Each number is 128 + 32 x the weight over its row's rms, rounded and kept within 0 to 255. Layers, rows and columns count from 0. Numbers have three digits each. The size before them is the row's rms in percent of the matrix's.

# layer 4 attention output (transposed), 448x448, rms 0.0348, rows 141-198, columns 224-279
072:111171139155146196086122106093146149185109133116109136162099158089165118152172117083165177131106099102123145101133133099125115128102183092116130163121075149132105155148
087:148168145088095150095087118132133109127096115173126113193105109131127086073207088153153125099169192105116135063150133077166063174142112128134129164171102123062137146109
092:228152116093145161157115117177128142180104086100159146103095121088164108128094142114109150098144119073117132163135124141078211073111150138115145139087145153188128072107
093:088114108113180116158129131096075102145119034120179120135146176081151118101151114118180145133159175114167138126113130141099143140104125157163140139126197131145129126163
085:090111152196090174127121131108134182158156146138148160113084102171145197184100153094082102111147148111164126136106127158099116112117191118126090137117115102152083126173
088:043156167166077143136165089138132086104097185134176123138158107138086106165152116106120103173116124137150129119150127046148084136188147057137152139159065159115145133121
074:143137107089159080126092110149107104120118101127147130085143107135122123137131096149096079085152119164090129124085144088114118089027112190186108098158156074173132102132
094:146168140091091142119133106144138182147049174097114109135090164139122143143115170100144160114038136122104116108129125078142142136183135109106083128130108146156152126116
080:024172163107137168169129081116099110125085146107162105135148161145123120099131134170101150117147177112141142133154145143118051101141200072168152141116095165151160101109
079:083099151102176172172168157123128096143136135108110082134165146090150094123179092154171159140110113124119123083166114094155119144135135094146154130143169158142151142124
088:123106135109104072175165125145116144112136096087159081123093143102140103097120120120159173122181143125157106177145132161116149140070140110124152173116113180145141091120
074:125114143134117240108102119140193111200106130135130148138109110138118114135112122116153160127119102123152123060137121094140121105152161091145112120110074132094158104167
088:078100143120153214140154150101136123202123130088154129114187115119157159134122140109099156126115118134112156091111140092130106064179176129146109096130144134184133090109
087:148113133156142202122127099153133106197144150098172167089128100128139118151092136109115133137135082133138136213135132114045213068157161136111161115100148122200122082151
093:174132085087152151075072140153058134148173139199064182197108105154182109123103164185095108052170148111061094130125117142173084117094104157118142135112176154117104115157
084:101174125084130114098132115138119170148102108081088122177058131119158105113161132154149137185107149123141147137136136119069123204141125123145128163099107161136128180139
073:203117114156098147152115143143112183146098091078157141077120125086157126123078079083150119113146167136169101155132128146080210083094154192158106167099137087175087132109
093:164156099113125053072077183093101111141083126148071164170147100137161178125095128156142039107095127157110131127087129148172140138099094207183108138161214063109086144137
082:175136124144125165119166102118174124152155130103152115058128093150114144137065099064117124146127126175147144172135125168107230093114134191118121105128118107132074146151
091:102146121122138192074087128150130095168153145154126160150108077189131147142098145130120086137152128148111113189080134126088098116185110138128160142126123105091087126158
092:131198126092151116080084102074118088179128116107101144136136108126127153102134131144152062152170141156121111075107134137164059176101085196169082136171141095125094156156
094:198192089124135126165112171123105166149093072097092132134138119118172130147106114162125104109091120115105137116117130175116186104070110207118125115148141099126094152133
081:181133127126148162084070071151131097141125137239112163157109122167128117102128118125165124112124117144084101116108118055172118146186135139114139100146112142110117143111
080:105110134111122103070104106150115117077174142190120112167100124118128124122168130174110161117170138076100130168111152133166060149129100119074144154125114131089119149111
087:092131138151154167089111138145127100102159133201176109117122097176097129136092091120145103098177140135123137162055151116119015184156108076121114116130099130096125129115
079:168117138095093139132089095127178160109167090107121170122111122075152102069128133088152136098141120094159147097152085147154123131164125162100172095118173165138127124125
072:101115116100172147132102109155091096159156138159172193144080117154159157132128108139097099142205136102128090171104118102106108053095109160141092159111142155134137101175
079:192084098170117182159150098150137166151164057135081188144137136135089135119102109086154084091158135086185096121142090165098143065107097184143149144132192081132100120147
088:180144138095128098179123161150081116133093117088125153110123187111163139103083161168124084073133139129081121162146152135168110148109095124153071154164237084206148079131
093:109168142138119208103121114143134114173115147113121149144190083159149109148114141141100154057113115101074133134105157100172096113171142130123162093125077173161112118146
078:130129118164136128109107160106151105124149148116140122082187069132166127122110119110102126133146111140127130150104137067128134100190089176068144138135085040119118120140
079:127115134179131247129170173104079173204112093095109144147125126102188156133140085130183126106129138130137129099153156137111139137077126091114155119143205112127104154160
087:051190113138103213130123164138143086138135162172155117166114099169115120177163091149114129135173116122145172089105135100114024169172135083154160119129074162065118133155
091:180188121150087129128108111140087153113112135126126153105157140108165110096092110175100082037198166074078109126124196124178071111102137156072149156141112085178147117091
081:090112147140133197126135129080135135145167140187145189155128133180114176125173134101093100138154180117122131086132111133109054115113115128104138158174042146079102176144
078:180138075109153056077086142160124117113120174149083168121132112140108185123117106114111027142105100161128116122096133150070152055090113208101107111135194084165101101156
083:114144101116178090139101146121137113137189056152079121124136130118105126120134124127169104144088103124145148116113064165114163156107106142143145089132143131110108187159
082:070099128117164090112100136119140109103146160176139148143134093197086157113154144146097068174137147180123133125049119124122055113182098151174120090127134142071148132154
093:121090127099183096129129135100120120173145098116153097119145116119109098078144121104150108185183130098135087155142143137091109094122111179136141132119126079105165093123
085:142133089127105132114097144161051161075175168166158193106129103146158099117106088141059127101140124128046150122147126090135085136131092137140184148144091120149119140145
068:143143125128114142144097158146157106144195073138128098048074127139143131130042072094108175108166096154178156097139136161130179171154144037127116139067141098140120146099
073:144119110106170155164129175188100131141133132149099159148141059176144111128080147143131095108136127096150099199110083123085113073158123181124169115124117106119147122124
076:168138128172103124107125120135180098107162097105088127112153111143139137158075107118137112180104101193168135129119124157152166126176088147160114140157126065102096162127
077:180117100123125133131128125153114135115146128138186142104096147127158093053076138185135163130194195079108135179114179151079131151106107113102121126145154141124156109093
072:177119152137136188130120112118144142142152078195107124130108200102155127147128121139188183116140144112148130099176109117163131198097151078117114137141123095102134170102
097:163156134167116188110135122089145131179124124150145140095130146087150134178199174094149160127132143091121192051174138107140115158122130076096088148149107116169139142114
075:187089101078169075100116156113124105191154116150121151064159182152145129132170166063146125132099144113097099142144132157113143078130143155065130118095124077143106114121
093:076137100083201091113105169100175109195122112080122121103168105157103166118093145080150095167101123115169124150066118115116153072188113208141088115140153095164132104130
085:150177125092112112079071079122124124116079107169111175152124147137133147112141103148130077121110164143092127013164106084255045198135117128211085123167117082097128160081
097:128059137156123128181178123115148123122087122075182101123143187104117108089134131094166164178146161153182141114180125129101107121130162100156129132149145119143158079093
088:089135171151083097161179146115143103120145111077128043078161125076110070095133116103160159150190124130169108141158126110208151143150104085084136153147127133136146134115
094:193127140126070105071089147157157068082151173184122171167139153192111147195158143114112128125169154157148146156131110141100142131103187112124136081110111083108123148170
097:077149138111145162174193139132088144125080161134197154179109067105133075125118146160140101118158153065086084065149116142131136143153118135125128110080179136136104031095
094:114212190144155143106106068163128246187117110087117124112145140102144137174136102134155183156080102085160135126128180069175152115103107139139111157121114130110118133100
097:134089167082122098121151154121133097092169144140121117114176138116132218137127142127098146179115145179113140180165123144163133146104153118110102093127140128131156120109
095:189178079169121130104116105106128137101129139127122141187134130176108175172140078118104104203117125136138147094113133141162095145005123152148141126174088093154160153138
093:113150113108123119168097166193082113034079130154159135147103122159132115174064106193099143141129087115109100117136097083081105176120118088102163115115161117156120172098
094:100150116139159092101127022084159168126151152150101197158119149122142176184129154084135065194112137058136174178142169181126159124068116141109089138135123134156131118160
# layer 4 attention value, 448x448, rms 0.0369, rows 142-199, columns 224-279
082:111146136161150097129096098132114084124184126084099132159108132121117118076099209123165103144162110151151085134114118144104071151132112123159099164105101124118105162121
081:119102101161115204147179105111101100173153166149136159134156147167150161192124141194099115134115103125135136177127116136110173156127165117165104092168158130102127104106
085:152103114130105129204152147129190173153201186143164184150131112136090132114181125155107127124109122129078158133132171138098155089126112062190127139166090155115109090129
086:124124183134161145155108125124153134158088081164137102158177090079112101116096084129145123139092099128160127123204119160149176133117145170086150097132115142137090118167
084:102138188093126115095096144102131111104116063106123087098095113073139083059079151076135137108118144112118118123140126159128108160118141135175144147147101172191104147063
076:169118107113082139153124137102139108196098207097104203205097083108116115114151168165169136111107084106138126085103110084129095138176146122076147124153112165168104122109
091:102111198197122170166146178149118127109175099093150137147152132145165102180089110117120128169151136104119155096131121139169149168132138148160152174147139148095170120131
078:149088183179113132156142118123137085086141135167159070099087107112082088107204121165155045136116121160129175138144159146123164128111158147115142114111090114078066154130
075:117113136091121085137136099066159172146077125104130146096108143136070175127157135096125176094076127127109152108133191128154133128112123098159170118143050094082073131064
078:155143069162163151175188146139172106131154116183111176078164190166135131140139118158106119137111147154144184163114165113105186120159112128154099079144113111093130094103
075:117176105132088130125113111157102141149077091119162111129194197165142146103106122191121138144085169082172123142144127168111088150100126129086136120071087114142042149081
082:176118157110128192128119097108091162132126128083120140159114123115108138187110124166162104093084193106104179101110121142166094122130132104122161140118136102102083142156
075:184126100134129185149154134102126150108091132169123107041189086090114173201094082151127115145105075096129162115150202144126117151137132069101133094139226128209162127114
086:144140110125161163135133099151072157119082104134120132084203073158099099163166107160140115112166122150127073171165124134114170190135082131089153082103114043123180146117
086:099130133119094186145186149141151137134153128206154074106158112108079129135149090173114159094103166115086119101139143136087121119093170099158052143131147089150118096115
068:078088173059162146176184122128138092177154156130081076156095089141115100137094134174096124118089130110161102091120119135091156135126164174141128111138189207120170085144
088:126125166135133132193147092149120140149163152086112140184159114128139125108134130091108133175126139128105127081126132077140131128149135107098140135125126159107217145193
075:093049040132125129132129175144172120158118137132149138148140144085169183159118125166150145156116140150140176116110124086139144139176141109104114161175161162187177101109
080:120152085179124163134130073116136178121099139184115089134169079070126118165128117132133125136106099125146092142163149149155115125091161147091126119109169112168190144140
087:111129114147095109152123137100130202084122119164116127182146158111091108076144090104157106118093149121147116096131155109136116114122108116121170202101135136139095097107
088:158149125110167173126207095185116105127174203108163116200119125153074132155133146192115108141152182132106163071134097101166170097134138102176145141101169153098163105157
077:131102131129140072085089136125090132155118139039122174153143095126173101181089124063119146128177136145133077216109112168114090138122083141133078113112154138126175137100
076:157118091129168092094142125076113136109129133099067116130125102130170104135158175096125144143172102155156114168138107149141160155146076116119123149111083071109120140122
085:090128142147146133118082114115144150154131073095125149118177091057169117044161151118118176154127129166123083161146176141150140178136129190103124132128083145163130170162
078:121152152177107134150111160132124115142167125146127137158090154161118124139093140102117136110148124157127118194068113095096126126164093128171105087118156075094151134164
073:145117132103104166130129128126135135184129119133137110106192127120090146165115122160193131158116107116114134081143092128140157105106155118110175091142115143162119149111
077:101121104104121120113184126129207104160103180154109091139158121173140081126138165138061125136121126091111180175103113104141128112134136103113137123114057147144182119113
084:093141214183151166141175153119157154146159143101179135167200121161111082134140112083156146166094128115132109109132089106196132191135103104140184116128100149034135071115
088:103143111104156103052159088122123105132123109128145082086083133133129129131115140138161126135152190144161137112184075120076076126134114141041157138136136109159127148094
074:132122167103149140077117158093116127125152083108134255122090127129115109177173213124175174115100020095151068109161131085169150133169100083134146149170133149157197110151
079:088108174055128162216156093151190143094143205170115139127118148123079141083106139172104093125077168104123118109153143168112140117114129107135105169067023137144139124114
081:137150124115093148072114057141076207155129071160110124097115118112031082107102150149124118118184114136129130142150112150121177151090157152082110131143154089170119193125
088:123102158120146128110154149105076102110092090147078168133067078179111043135133130081124119097119097144156079100105069156169105169138065147142202167098123059093158135142
077:061147120114119078139101097156115125119074091085112078169139129116154161080114106117170119166163071093148134097189114141186119111106160229152127114131112126174058123097
076:169100097103074156153124087127142170140146145143105090153118144124149129210067146130200158089125131084126129126136112070177121113145091120140121147156110094132218119100
080:126176148051116147114118122113178199127149190136117167174151147120082151149163099145089100146126101132103098079103123132052138104153133136144098119107151125186097131108
074:132136144138080144112074117122121140119164154144116107136118110112165148117117181097148165136100095124125106151165081153121126125075122132074103107133160170117083149124
087:191105036142133143146133095140151166131162075132127168113162127120098145150155110126101152127087133118097140172079136102159088117078093101123163175144110138146080137080
083:156139154171124144081125132155107095157094086116131067087145102118060120135129183092157126145212046156204120112148118109179113103124153148125112118133183143176191121060
071:131117164097118120108171129123131181163102112141115201099179144146157096184154123208138154090093142167170089166141109148118109167099167146119148119097173061147090111194
066:162160099110128168135160149107148170173101111113163145090177097123044141117136148113124145193137077111102154114126115150098122110135159124128093130145140126173161105125
072:080106138075164142103138119163138149125148164130106135134120067136105098094147143097136075090149156178154103089084139149092136124105168099111111140093186157131140148152
072:136142154152168144135081179175131157131145141158066145125180138130142133083172108154142091122147062167161146168126112099142123143088128158141075122148105130107141130181
070:094117115101112081161135172167098122107109161082100122135140092142125055114135107140075087154183142139157128163109179206149158146094072157170112100098098088119133093139
081:124127130137118084151044122110042187102099077124068165116114128130143114115102110190133116108129137180129105125186127164125129200174118154115172123126139103072113141102
077:186130119178157155135108098137158159088113151042172142176145086127149178191142098132111206115156085151104139151120133096140129123159058060108157136120187122092176076124
085:154132147103145154098133114114135151141130144074188161150140144084200174196158113154118169125095142066092153092119148115151071069135152113106206137191135170115082106144
081:100169185119080055142109135134096102132179118066144088163099118132105065097100153063121113171155148140152139088069122141114097120086105167144148137119124172191126176146
090:111118132139120152141135155120129102098174177139114143177108113122124138100142129116136134146048098121098151160050119113112077101113129103154046118120082192115106157105
079:097119115125162098064154160089132130109157094135142213110102126120160105100092122098116086090080139131116102123081176159135092154161142150151178113132143146099106099096
089:158122143162116142077167123085094136188140104108138083137130162161124139168122118089125161117146175083191158131180068149143074156168103088107138111128076178161126120155
093:101150096098131093099154152103139163115117149138162120095107141080154164085059101149183118143085118072118121096128089167168154149085087113148112157192068114098105117132
093:131115052083105167145116178132140115108126096108168113140130145136152076121139131113110170101141090098086062177109152099129174120148138085120116090110074090078218137057
093:103140108114201101164137094125110091165106150152092150186059136173072118171191187130095175169077131125155129080145136172112118156059149130117119164173099102150071133171
092:102102129092138100115088117050105147090148135126163109175121116155142133153144142109170137136139142136162139147111052135133173108186145102088129126105189120131126112155
090:123135133127101156081120139156145119154133128132113131126146139155109198131153125131114129124153232147135086178145137120109122156112146124134096145120126087121197080163
093:125110111156075104171164165088080151157086141163173118173042129180133074154143216131101142127068079150147114107121081139140146117109127130120175101131147131159108157087
093:116108115031114118100080097082108103150118090078171154094136143119123126051092097128111097087099108071176138109177183115169112156193209121149134146152118104137171118118
# layer 4 attention query, 448x448, rms 0.0411, rows 192-255, columns 224-279
092:154111126110068180157145084094129173106161127124067105074125139100094190150140103104101117136082119131124101131110169130076114153156174172097102077148109140131096126168
100:090094149097205165135137161110167157164111145116156150153103145165086122127140143145120112127134122170098180092131138108147166075134111090120213176090147123140163167073
098:109102120119213114162112161112102198146095111123159129129051112133138107171141165169125119083114126108106134108087134131111180102151139168107174139108104141151130154109
099:131116106144140096125084111117169073134147159166148083123120159097148130155142125089165142155168118156135081152121079106127122129123205096164087100145166096107166189131
099:103141150133086134174207092160129136107135174117105106151111124150143127091130159186119151111120116102123084119091160196122112094121140149137163165067110149195112078099
100:143094124180108144159125167123098141133101166054132151043084135113148160160139143130104181130148200090142130096142168117099105133102165106083153167114133134141116080177
109:083071127227156204174130173120145114181116191117183134135096148108139168149157136080099156121113106122108093171088111115115107018119162184172122167047083108068103113103
105:167211064157086096135106043181158102134074114140143057131112114150140116123128119146160160109164168096133120113095128125145174172162098112097118142150092129166164156151
101:181085154117204137105083137128172102179091156079161127111120116132163126186186149127155156166150153146106176141165161107114180105148116130075134183166166149158111107145
100:112131143160146216154089178107022171090182152109086219138113100101174090132112136125083156111150158078135143104107161157058061092169106162095136124087148165123127083100
096:134164118076138124121142106224106063097126078161146159225178085144153102108110096137142144157108152200135123120092126144126119145119056057100128089123136123158133082111
095:158183138108100050175145105148084083043129104201094129118163116069126076101103102162173110133167102144115130137124082108131117155178142139140114062095119122131088086106
092:133120140114124139109098160192123062141095129137160125175127129130137102136093174108124121133141101141144130162107088126151117126115125103179127158155162120041157143101
099:151170186078185140032141103121100084104105115107137178183195163124156140109074119132157104160147108134185185101157192164140148137146034103086150061190192109195122090130
100:099090127134065091137167122191197111093102056129136066136100137074123104041171147127126108146168153139151077173094113152169139181063118092118131123135068138098152132099
100:119147080159065139138111069072080118103096132111167113131088140161070110072186109093140146152096154071143057123092091198104112136084164112147133095158097100062184113119
101:149110121142134117159068150154146150141125092161150087152072092161098155084175160085089101147121186153119151107109096153112121067129130219133149120159102101091159201169
106:126154116169097117132120082083075120112122163168172121116123188142111179138144125062139086140128137097211105113116105164112072174165151120167064123179156127083198179149
104:132185130132139125186138096084151088182089120118143045133110062141149127141107143125193144111143102113118173146163112053191174077157134182106121096134114133120132154106
091:131118100145171163147091128119076133174137101140093102154117135160073116136127126164145228124127088097053149131117108080109179051162094140144155106071125141056152081129
105:074143095133143133131173085078211151166131133113143157136143173133128137129085144155105125138126149125140138120133147104163140074155113218101125133133105130147081121070
094:112151138144140187148159122024105139131163121084085147096118150081094141156124132136091139157138143095121192162146147096114166102149156154107110095153154139155100150161
102:145146137132155158089095092159062124092123070128145167182121140124178108082101047177143128121115157157119099093089120112144130144083084091099197099120087146105151109133
104:176119136126150170161081117081203132178220118141112151139139187104155209118130086123119084140134116160152150119143105152139158066132110139143114132138099138136070108134
098:084071117123119129153128184130143120167119155126150079123132115184125131156153184094122147166135105111106118192139131142123145104166174111144124130121157148083092160099
090:121130131161143144129090119139083175100166098116096093131151090097161164154103115134131093112165135138140161152128131119158177177156098125132179198100061127129138109114
101:148131105109141137076190107155120084151092156110124167148122159157100087120158166146098137154079124103113083105141154197060118127131153127126145084102158130216066023144
106:173079083180151131141125165133114072140114146136148069092087155124111150157151167085152134141185049103084094200116152097139163110110191061144101121122082175131078148176
106:092173160109182119122156106134101135148125110160138173177109061163110138174102127150057145138061130154156166055166154198084132081166107158120105155110218134143134115119
096:168186122189085122144098100081104179102147147150064104056119151076126164116138138190125090118160174120170113125112154121133094159185134144137137136146135128152119139162
095:099084143110122060142111105179089069068092103122149092181121117144159066089138097138179116124094109160138120139086099173141033175089057091173138124119106122095165186102
102:123136120103146124119184117106127102183061086037129135176113149054118082112137150154120138141124111093197118131099135149094091100139165093117145092137174114114112123136
107:143065135111100141116134188203136103129128168126139090139128157137071137097184146130134080158112089124144081186053103216110119085077151070179113117117151133160110141132
101:102117110111116079106107174139103098079134140178099114136120132114127124106102171125183115145133077197134139126156106164190123153118132132150140088110121123144145148131
102:130062075127145141123081108115191090094108116099165152030134108114134141123162128090134139127142137140085080146128126126112104144097086115123130156132054092142087163077
098:180123109129141154096086128116079149161109084116161149132145123157166127126159079115146142099156172109185131062105160115151116124097088163151140160176079091109196167107
097:154135075116061177136125124128126145098122095143096103063088112111108148109142111128131107068175164103118074118077160112128102167132129154139176107092058133095164166084
110:106131123052166165095212123103107152140110099085114194216157056136154054127128092163138134124075118135113103047128097134089119159139044187103165096072161154155151047111
097:139143138132136097128086053098068055102108134141112127203139096140119081136111119139159121154188121109149169121202103105176167155137101088120136045196127126157197134118
101:105093213111163089126080177112131142145129110146155175165149061137147151122167153111108072173081108160144181089164084167098096086117105142126083125113156148105165188145
105:173171137155085074146152173130121118043141167161082141129153160121113075140133109161162130105181132110139084097113121094131119214140154136132099084097087145106156097109
097:087144110137096081127116119115154092097124082147069118142138146074129129096132152138152096200093084128128159142137091120160149105140134096105132035117152082116077175125
093:128110118156120138076086131058095165052178105148095141114129163139157184071191100129119056159146145132144097086110143150081075174114140090166165109118097125112144105113
108:156133108100091121172102151161122103130101045164121102160109088148156054114103133134146085133168125167117110182087116130135090146126108112164143116081074145157143149097
112:112062129155148091180135083120199133164121121113157080109149088125140124170164118144132171084119122086073111108142115075136149097166173109154143166130078097104120185117
100:151134132139176095142120172189123119087139118175095114120124079135145128130074127133127113056161155169130120132084102146079117145167132146111131129096102131150145135134
110:157128121141212125123166136090126140186122147121156113151090126117128184146174117161087121136074121075128158094085111164088160124149134108115119136128151136104140135164
105:104128070181138117179187132102148118172058137124182085104078098123093099167138128124143188104109107134078091160083113090127103101155177154143103213125085102033119183139
085:142195102138148204100122118102155141146162097116098121102127115100154119120135120122080104068140158095111117111117114131102137171112133124110150127126142115128136138159
094:167171125111109089120115149109114131106118091163141191142175148128139099136131108149178112167117097142110162044164095113136123142119050109182106102154113094068124138107
104:120098149138217169168174162153103133146133142142148147202075150127137111165113148139065210089077094136088106147102152159103108124142125159106138185088133156138140097079
101:213153138158105108113135104131194147164100085151171135121161117144105128071172151125162043124129129127075111125094103156081166143128124135146119144138094116145081111131
101:117121086094158092115111133081112090065107116200088163182168075073141107126127147113140114154103080163133126083145087104118137174128088146092123063134132119103136141065
095:089120154098081100128153147155142105091069114110119093150169112149135110148108120100172138108097130115138136153158133105188097140061129073152119113079095116150157069086
101:221140121145166130087088146090130137103145131137108112066133170135072183117160129120137093085174142122125111153104150074049146142171135096105190092187083142102097107171
099:113086143116136156158183127130197122175159069117112105126137122138111193131149136098084109097088139164046140097132146056150132068104123108138162133100043121126073083132
098:156144133099136059121147156154121121086115112180179126175175118151151117117133098203145112125094154223136128060111088141124103186108102115166099145136103107099158107146
099:150160092190109169156137154110155117164177211097136097055071145119155122111120179128139159169194119114107115221143206132120123095082184177124117158113138123134082164163
097:153122078145150115124146126087091063118076135146196098141128098102120134180130164094157163177142094138164134164096122136123128101121163113157127104142126113116181188081
092:102170153186110178108166084097186115106177090128118117105140118122161211114159120104082107147137155126127124165152136088119139118146135131139083131112090177113092142107
096:124159071138110134140113053092166125165089059088111149081154135129108164125128145126108100142153124123096108155127136115113080122114159103152144105158103116160093151187
104:150121154134050131048166125172151162140106113084117174125144144146153140138123118141118084098090181122165101073055177140090076201113104130108148161116130130137130084144
102:147135123108167141124177123111155104194139109074119101111138149122073156133149121108094146110089123072107139152138128104142143086100149113079170033129161130099122119166
093:153108119125168230121100144107119182162136103071141145109086128081128128136148140120119141129121121153127138140135165171046151106128149173094143083094120143190109068102
# layer 4 attention key, 448x448, rms 0.0417, rows 192-255, columns 224-279
106:121079123123146101099126131112173119136157120122141097104095106165124130072158123124167174104142164209141019091185094119128073177120139088119085099184132133125158142144
100:102080100107105150116140103109108170183159102096152205179164120109149174176093143099154129124113135063114199170053089086090150076153078124119143159096142129130056087148
094:149103144143074157141144104144139130136116120095133127167144172109113132133174087101172131117120089127100155191084130180123121085124113103103127102085169109152078037133
096:165237063106139109133121134114088130107126112124090111147124111129123104136039169171102104100107161033160170119099109157111170091106114128157179158180138133086086148114
097:136062138113088142137089135131116093118133121083078096166119103091127154143149123106173130116111096184134099156164118210103108153137133089132117076114125155136176109129
097:184117114063165169082113110090131143171110104108131102094183031110169147156095179129095111157139140158149169120105102148110148138129129123081126063148112161167148139161
105:150130134120139129139112133170085173173099081099106154162171137099094102134123129085146124134090086087088167176129128176156184103157129130113200070147164166112121154130
102:143213078195118170159132119140087129096109137153127126107165097146138131096088164113142103086104144135133158078067144130109116095179174091127165153140156122152109102120
102:142185102136127180120151056123107123189101170111113126125135064121171119181089112136116108149138111103138141147092093108041156134142155127089146158099139187139070065128
095:178093177081154123116145106156126125180141117115116157153196118121156132176138141122135101174108078144132169167113160182139178150120141086103159097178147184160148133107
093:152174134129173174134142096119076074141085175159143123164112088086136117169080152159092083055145069109128150108091114127112105144134140098208183169096150129081117065095
095:096059157193135083119132148148138097083145111180102124098120171125116107151123160165162110096149107181141080077132128145150097141159170124164135155160126094105145133074
095:161224109156129145132099106152095109132118141160114152177137193089131102176073133129103067143127116070112200186073166151129166103093148156146224142079152130123086138097
093:166120152137126142099148082129095151177145162142173137174047119083121128153121113161124130093117089148141124168117158097143146195112124184127115198087082139157136101087
098:134108150154086138159105135106150085044112126113117099069122184107138144149088114058136153068106134085104115091152088110139045118116109089150139097136080120081135129136
095:139152109120090104113115131104146147107092086107156145070147137092123121082169135124114113097130190138096093113140143123135110156063100161088108044143094105127172180124
095:172211122147119090131145141133110143129124115184076157157182152101150089108150120153198073113138173131169173112150092123123180132183109112136147091136173129111117104156
104:126124108082114059142114133129143119157121156114161151109118090153100115110151151208150173146122196128092086107109124093192155126057115138185129132179166083108163178059
097:124107099205102138161064169175125134058125081151143087142156151150105167088098077091135134140075089151173156091104165101150136116156104157096124119072123105135162130107
091:119054081144107083120152099133109127141100148077086156209140090177159148112158124058179122139129081127154115169131084180110096134169132127128135013106131237129161141151
100:144162171141096194126114159128117170171103120104117166128159071089124142101093099089150109145113085122102177160179153160123191136173113217130111123108132099139125087139
096:107072131134152080137159099095176173114160077060127062134133102143122159065160127073150184139081119157144126089202143120138082158163112101072025106165061165157135151151
097:136169096133136144114109102109075074104061198166145155120079157099126142106102151147105070112155164155098167147135121124150097153112139124158167113122123090109170135123
100:136207104150086115100104093140124131177102157127042133099201155108149108105095158191142079161161092158167142192181152122137151193169137152131157137156166146100094166126
099:156184069086150159203111093120102111125101104119101104119160105121145130184081124133133123089098077020114136150076104215125201079161137148158161070119160181119114108102
097:114038109124115024115117098151181133118136146155104065098130176150122101128090119123179142076139142216154085107125112087184049181202160085141119120166096141159143138142
097:116097152098125189100148083113081134181115138118131177111134112146168131167171106147105101108130136128080054162102114152080180141142090174154128104137158152153124107116
103:150128100167130129137163076109147095113129099114126158088188103124154129209106116071130147164126153065111153097143100101112083098090144107134171077077103135123104200102
104:087150174108152104126142125133176127213115130143123143193145152107096137131187150133133161082080064179171118141130175184104163110176148137157136122080163186121118072110
102:115075160109135089121132153151190126112160119137112098094134126147130112074177129156179166156120159252108042073149148118176092201185158089107108111191123103138171137129
094:137188101138074178133143145102113080103121177179136134118100125131128167155081138173078081092160151073082174143101121155158192120077107125172182145071142072062134111071
104:159159132119109178113119150121051170131153109110127147140145052099150156142100107131063118133095124109100159127120136184076188109113091145114154123107174134122131067095
103:130125131132051141164128124137129081131153102094116157106172179133125134178125100167147139129175095074101060203128090149154080105069105130155161099120162145136142166099
098:188144102126133098122127162195138092112132086169135114129140161134111073173140099166158089124151085158154119139071137147184140168110121170163172132083105127120127082108
102:160141131089120219139151078080155094127136126182143150070109092115187123136081147130052088122128113043062167096127104121088140130142091129138143139108144169127095114143
094:132154088099125154080129154147116149131107136124204179131114110137153107074110162123135138098109170169102159131077163082162094160073100169143136161151139152164149142142
102:125042144106087088139107150091127127081153126130104130099140177154109129102150131087159128137137169174166079111148095110144034121136081083140111066197133131145172154143
102:101059153120129165111142128101095094177074191119128155190056119140131161149149126169108099090132124136125090140085076148052128108144113142147106121076112182134178058155
091:170155108166105139117141149178166183105105111145148103130109108159113126155120134114135136111119156129176124074107152093198155105152144157118123144108054108154124110105
099:129157140122089113146125148121120179152177145192107141148155123097129138114115099170079142131102082125154160144147127150142173126130098147160136134098149156093133087089
105:102061120164134109122099178128145132088161118150190102138146166161087082148155154080124146132123179149131095130111137106155065124111156079148123164210081104126213238134
097:133189107172169096166181147104101121050134070125100107075129136099165143105086163130085140098099076092104155066196140145158144099198154154163099164134091109132099146083
100:137074120090107054116128167127151128071149145147143118121135174119108147111165152151128170119120156201144066118163155112172032175125112127118081129193093097146162199132
102:120168088159106158167122123171104068092128211212089130087152118140155125180025144146143077090149120077121124130040046148104089117133157103206183139086142149078114104100
111:134141087129109166121120154072149147082089083105142083073134158126092120055103139030109110086108130137141115096178119127126105131150109105132135110156121134101148157169
095:119089155152149145104115126137124125129141131182098180123128158131126093180129139166138124120148104203118126136086084126131103142112162077178198131125191126105104101137
106:118104131110085092131122115101168169144092134099143115102088113155094131143171097103092191125106152111166137083182128112076093092130089126116058100128132147116194104161
103:092132140143089128174111140131109116119086130117175111107133100130093156110103101105110164113084105055089159094108105131122144061127140136223114120128130107094133134130
086:082119105139104057117166060112163145127127154139080081094115162169146127094170141153100176070151078176163081086180124084087075174173114134093049100146074130139137152159
092:120153130140133130138141179138106115125100162143153132122148084129143126177115116136091103157140090047163221106109132122131199080082145164161119161091116085120115159093
101:062110135130105132137157081131131150173163149072135120184094166153134123174135146115162164126143126109098147167111048123111123098134125074162140114111140186089114114131
095:098185149173111138173126127147112117101127135162117118093120178137142085116136115130139102132095127120130111104179151143123102122165137131167141131174122086147153150123
096:119165157169167121110106153125126157124196081162119167143137151117145131195143142144099115137131093126144213129110124135160137059138121164186177165089161099105085147092
090:082038155167107149135070210151146125112158060165147122128076144138119150103147133084100096103153138153100108149119138095157119102080096115145145121122119170130129157128
101:094024140143155083109108085077159140115120159124159109107192150138112101109132121137179149127152171189139053136126133100188029127131128101080086154191080072147140187159
099:083094143154126135102104154103082209100097100152109128167130239165114142076107115027133131093121131153122146105222109091167085135151087118122089103177108152103127175197
098:109175118111106169150138157124075112131124218196139157147089130164111161199104181153097096089160135060130217127065093163094155095103129127167154151090152121119092132096
096:147169127138143144146131111124143143093111114115083072138167077136140117124085140109135150167061155113107084164126160143140154153134193161083093115180080142149135129120
098:166171100135133148140152123119075099081160067145105166135170069109106123182058133133113109124089113043120169123069141140130141053107103144162192133092157167151100110082
097:085096164143162015153114120126156160119108115103106106112138174149083136125142152065181193109091089141149147103176168091155028150167138125138076154180074139141125158147
094:135126137102153151091118119170160175104158061117113127049148154116136117056133116120096125095066197169116152018144154135148147116133080182092089076161131083199132092117
097:105160166088118104118152105091103066190119189126155160110088072136162106142090126129130101095164158088091091203115120128131116126096169137190131198148131116144140139137
100:112041175130123129113148144070088169132140095068122159139128136154139153101207119026073191130113136107113096128193117096093105062142076149057066120106095146160151134182
093:106057157108135149119123089092104179128172084090098096169112132133151125161150084185149159131138092208147051169138103147117133205163094064071106120115133198155189086109